From a checkpoint of a small transformer trained on Wikipedia: LayerNorm before each block.
Each number is 128 + 24 x the weight over its row's rms, rounded and kept within 0 to 255. Layers, rows and columns count from 0. Numbers have three digits each. The size before them is the row's rms in percent of the matrix's.

# layer 15 attention output, 160x128, rms 0.145, rows 0-159, columns 0-31
094:101102126087129086110105112119128115105120161121130113190130156091087122146190132162124194117090
111:128149208176137113144146138181124112096139118141137118169118105157096129100125195139107104133129
105:096156164129100122120090075139133132161123110145160184126151097089134120108152130127166113124115
095:150163149127151124114091177149157125140050116113143166110138126078128113125123139097114079108121
096:116163118117081162153129156104117078109090156111109113162076093153094142137101147176132094134115
100:116129137178109143178122109111140113113151140119115143124128106161150100128111148103099101117116
113:115120121130143177130102117146073125108102136096124098139190102097158124096111082094076103129130
105:168087143082133162103127096174117092116126167107103125125142131128105125126157119166146141127138
105:089152154118134116156150147174165141116110129167068133136163130114139143186105158155085119095133
101:173125109130166110144125135091096103115159168128119120101076140119075108063177180108122112087084
104:160101131060131082122129135147089133124088147140129147137124148119134107098190121148149150124169
096:123116136115175108121152083102108116160136115099127156092079105146147140163104091168112136139083
100:094179126118094145112114164150164144118107112141126122113140103134114102185191122115135143149129
104:182119162132134175121108137136175092097135110150109122114151097094140122157124157145113118130148
110:148115150140140139158122122142126144145133135122101138107141165177099132146083100154123121153131
096:109152103121089107120149184166148091100161102116140120107171117098135100135137140100139103146131
103:165100135107126109094120114145111105120131121136150092155165127166136160118177086142112138102167
094:118090141083137119185115093143133091107166097184102111101162119143124137105117106166075119160145
095:122132162110125145095149130127151150138126125140153107094101138178123117185139121115156091163136
110:101126134126125183143098167128126146162100145113163150166154174129116129163136138089145130122085
096:107109131172126124139157169147114076076149140129125142133127116119161147161166094162147146137119
098:117130114126128106129088140129173166186136152124128136118065096145104141119199109155101140122126
100:091138146124100130084076133115117122114119115107099139123124123082148134100119129129111103185127
095:168146133161154140141179110117134104143143115169102122155182090128146122114107138146128119129118
097:100109136155139119162104131102180136104152101135134140139153094117127119124149121134149087081081
102:100112151177133102098139147142100185137124127105131140122164108137144108072124137094174149153111
094:126145092146096152145174061051160136176170094142117133155103174122095140149083116144131115117135
100:113124107134144105147160136118151117139088126105154111111123132108120153090136148066127180109139
107:148144134114155132156155086179121143146047103116144096167170114157107125111117148134121157109169
093:124167138105093108145105137105143108173126114126122138120094110122176179150138099125152139122098
112:142116097077105078094120132080144127202127134068141127095135135126174184083146141125178112130114
109:126162127132151117196142158143127136139112153134125119110115118125135093145142163084150064132113
097:150070093113142130132159127099161147134103121086144143110148143127104118144117099109097093129129
090:142110134103149164134106103181112136107129116169144161112113146096098091152083113160124128170121
104:129138122138108133128155114138131124146135143168148137138080169137123150140122138101123063145130
098:117079143142116056148078147145169111123097099097125144132126124136126143191104123079104164133156
091:132118140132170111126136136090134141107051124136144143072151137129138110119123109140052154131117
089:141082157118129123086121140120124127145121131114213160149135119100112053137132125150129147116135
099:118163162111169111114124121134120170100091095128148114165118127056122100093122119133121144163139
101:112107142166136101105124156084114166201110191102104100136186123127194079137111113109160118092124
097:155154074117153115139106154142138118053141139095134080126134114119136082133094119136127136107136
118:140179099156142141137117131065105100100145146171143189099113151129102107114154117105144118090164
105:147128115158139140132132158149153158101141059091123144154158125148102130096159157173132149129141
092:120140125097155107132132154164146110088129142149115152116108131152144142141128095108153114147148
098:174142147134111124099116146116132136075115066124130091121123125090084108145118118106112121154153
101:113119129104102131118163170111110133091111086127129141107093106145143170119119089118139150138178
082:134135138064148093142121126135159132092174113157148148080125117151155134136123182136116110138116
099:121048117114111123128147127163097127170117133108107104132106101200172106096136138111132137179137
099:134199149094116174116145160116137186110131068112141157139150136122129149109158109129139134138114
092:130116148176089158152092081118110106153156103140140160125158193129147161109101117168135089111150
092:095150084163136109101126175157187134091106103157114129088074158118100162128197138118112149143160
095:131153108077142118091115155121122134107147100076149107148109106129120142080132151141143158088145
110:115134182118166126132096172094113151187177134125131097132115112119112107121047119125147124138159
109:129104131068100142084139164104151134127124141126118107140118132134156111138198157110125133101126
108:117099131144122139202120117097122149135112133129128110120071154122142195068138208173198081166132
128:098120115107154178143166117165148120130154126105068142113065113139135144126149134103179084095097
101:144114167126172089160118149108130113114142128120106116116157166103125095108138123114112168101102
104:156109099132159166205122138130143149178184083128091175160100130134145119112124148155084146153155
089:121106120092075095149123124149129095111129129133079141135122098092146166119153143139106142154154
105:144096160142142119101119144140152106147114089113124132110156162110087172128136056135106066146110
106:094116139181128135121113115144126101123137134172106150116153130100184139206151130060132115147130
104:075130167105097125167121119155081099135182123123169139099112137119120183115117117128117157113146
086:103116147144105080071142110122146159111143132142080126102117109166103115140117159114165117150144
095:069123102135103174122105091159112138115116156139135149124184108176091145148143091130129155121098
098:128132155133103123091088065128119127114159176082085114148115153163149090153115094141132142097146
100:135115136092112139148117204164157097155132109119113115110152136152146182147148114119114113120138
087:063130083130102124106079128109146097102139125156124144093109119093146155113132140128126109086117
107:147131078086152102131133119148092098098116111098139120108159126099108154091188156081131145145127
079:134134093151149123137122161127093154181147140103148115171124117113154136172137126107153106161130
109:086147154064159208140084123126106093135119093121125114181127162153136172086106125166159128139153
109:123162082105099138105118114158105094148166155108092133145148104117148102129097163191088122147089
098:137122133113168196115113106130122119138186183138166144119134170123117127151147126138103173155113
085:161076140096129059143121126133139146088110090154100121119156158139140173089128138109161125131144
118:144137135144112095098147100123109178111130120146168128152146124180126154113126136080124129119132
099:131121136130134127136171159081137081159108176160067132156126195143096166103125120063111117199139
099:175119164126114127151145124094135131155134142122137083154164137088078137160202150112138117108146
103:121127108155124140144174127065144152111132117129111134113111187133150052127072112199142126127120
108:146076089152061162105139151121138118098142147149106130115147123136178127112098169127116108130085
105:174114107069141128156125102137104112164116099124068167111118091126102095120133109076156118134145
096:140164088156166163140141111132137137131146151138149119126086113147121165097135128071101153159137
089:154129147114108124081112166116138108125126154152127142154126134080129080163079067130167102130111
092:129128111091133134116154144043143136132154105114134134125175107163140109128133133103117130108179
097:125148112171137167157142109105105133158100160097158100128110125115124145128145122137130096169109
101:127114144117180141126122100103109098138129103132131141140083128097142119181069151177145114100073
098:093111125098109127137102125133162066116151108180158144136142096153126161140155112128104169147116
086:148135121162109108151092163115141168158111093102081129126089130120203125120128115068125145149114
109:118143096143109118094147163172128107126155111100139153116137207152149110135139080100141168164137
102:124143109137143148142156157150137164133086152115156138152141090123115145131095114105122122130122
094:121141119188126156139188069143128128172159137080135100107151128125098093131090181145126130120144
116:138074117151143072140121111144140158110076205113120175119169124142056168111114122106165149155115
107:077123098151156138136130134127148150137138040140168108172149151117116124114156179129124119127055
095:114135106126129072071097106151152104147117144114115130121121119100128088130129127110139137134132
106:164146108074118148139126089117098145165117103132143136085132151088140116183133120151114128107141
099:115139152102166113114132125155103136112156155150147152134139131125136113125125112103118136078162
109:174179107168118104128098179104142089134110159099135127107124124143123141127081045132102154114170
100:158158101163112113093139106128154132139081134150160120119131103164122118113195142145128131091093
107:175129151139101134166099120076142159158136120129110149146104130088122147114122093147142133091123
100:132129137161122127168157109123098139170086116081137152116113122133095149115138150107133176096147
105:115150088092175109093117097119104139173140189142053102157104140150132089079125102130130102149148
106:116097098189126154099171114101167118129128129161120081113130094133115114132112127126051113133161
103:134144141114115124138116197148091173124100144101121150148143130113158092151126179157154161130131
106:120160115142155102123144123092135138119109115128162108112115115179146144140106111136107132114119
098:096133147146122115119201136159111090085158094125115096104118110116093128125127109126115161124100
097:149145126157125118075064119105083114122096152123154172080133147105113181160132159144070137136109
100:121147080123127167133130123153145123129150113167133145133100093126153097145084145148122155128146
099:113184126148127170115164186143168149160125097108177155147132160120125117096106143136111162082151
092:104130130098133125152128143128105116125131093172132136130139150126173137130116166144165186152092
096:170130128160188157140137146136107115129115071125076116085099096167135121144122102124187126178165
099:058145166116133171107120109144118101155119118129108094151127156177130106165098109145148142139125
087:120158096157136107093097131110131158123084175155145159116123140125110088141144128118121104120122
105:124088139168147139191170165187121115130126139107126101142107086104163121157104145134124122116109
100:106120133146118136141153126155132145083153148127139150120125160135158116119102140121110153087165
100:164154151133126086134168109142147129128139112179156134124154098136135136129116128160103120159142
106:158156113083134122147174133123129120136129107087187138165125120151148127041132103109108088128109
089:094085121170117121103095095118134144155103115113098119101098119172131143156152180136102139091156
096:110123111163055118118142123097155121087119151109125141145137147112121114166087107135110107124112
116:147131091159159121083166090131130147129106088176172155189106066131162172113136098147143147148119
099:127111129148103120106146140134060128174101111159107136151142065097130078133102151130136114146131
098:123157181110125135170138109118094142113199133123119125100096108119106109174137086093103151127119
094:126113107118141113105113087117128172094151133159120112106107158115095163154107135120078040108111
089:162108159159127123180151133130097123114152155125110097165121176136124137153099123151179139121106
106:119101149109146154155133138141084125120152071134134086146152141140139103111115142118120108089154
102:153098111145122142123086146121133152111147133135143100078144117122085118122065097173102118173098
095:118140203171148103131119175138094151149088162127126141136108113155119146122151137182108135157146
098:088138110129110092161138102096128142141149125119096131149159097110123129110146110183155127120098
092:158112094118111087184118149123139097091089118122161127109121095113126129116106134177099115175135
106:101060175128099183088153138122124112135120143137114104131116159133096116175098103134153148126104
110:144158093161100159101116104152108133138113154168133125124132105171103181149114162183165206117064
097:167149140131105110107102117116173152137116106119083120140129140127109131154128161154087094147134
099:123110184120063117121099143111134091127125100090114130105119092147140149157139131084140167117142
099:135117140112154113094142129160146144102099148113129101155121130115086183087124094122168129125111
091:163106095117155116142099081125140136098091165173146118182135092123123135086109175108141132158159
102:142156123123133089142119105161113141141149155141089133105140113125122150141183135149137121117121
097:151102160103081146139123131108191110089104164148150110168118150060147108143137107079155120115146
111:106111110090101141104147142124104147083124119137149122145140164080123078133112143128145147110188
104:103121126076115101129141110150109103160129152144159125132143155180091103104098167107159087133135
101:151134091125179145087132180160157135112157126140150122138095159119164093140091111106131101086100
098:119174139083098161099171126156145207165104081152111082108132168098134145098102144080135111078109
103:147192141106144137127090112067097129135158155125108099127188085136099163131130135143124134142112
105:127109109094094128120130109149088126150133144119146128176100133162077074098103120153149091126097
090:081155145113177129130138124112102151095115121147079141094143097133153137113122132120152162163110
104:132146172118110168121198158080115105177127157127160174110097125084111103118153122106116146105122
110:161147142153159114153144109136127129107134155149173104140152126123154089105136164136109112100118
095:116117093112138131146147125147130127094145194122152091141159146176117125073136132118146134113108
092:102092169173111142105106123133094095131133129087142136098133126141120133092123162118168110126092
095:131189119161136148083150115097162134123122172093139147140142117131144146126115111102089102114159
083:150099103139099087151143074138141133182168139142136093129153160128153137104142095109135135114115
091:131131112141102091187103110144111136073161121135132063121129144102145131163172147181092090114143
101:129136118127136138056130117143159149081131146123160111123179130136171180130141115164122116129177
103:139150091159159112130123142076186116125128097138152115125099125106171113112114125143093190105141
099:111077137105103156084109124132114121148118123165113127130135162115136109140139124147153171097132
102:162098143140114107141100067129116153116166120107133101108110145138109141094143088096127115108131
106:130140137135137114112052090147149130125168144119138117127104142095146085141155147129166117132192
089:134133103098070108152120125123154126120124151109116142135119148193144129166170108139131157101112
084:159090167095152178128116128108095144114084144166122095136154048124136092145113130176116141157166
101:095119145102132134129072129100110095113122153091105120103113136135137158136137086113084139095129
094:085161127132120082132130110114099132141162146142071165118136157111116114140133165105146103146148
094:165098152117145136132149142114146136067104127154106146131067134116123126183096108106123131160087
099:105137125180107142120154092150105122176189152114148145091084125161105148140110152106149155146116
094:111102087202164166153127133168106127138111075115140155163113149121117129145156107130097134147097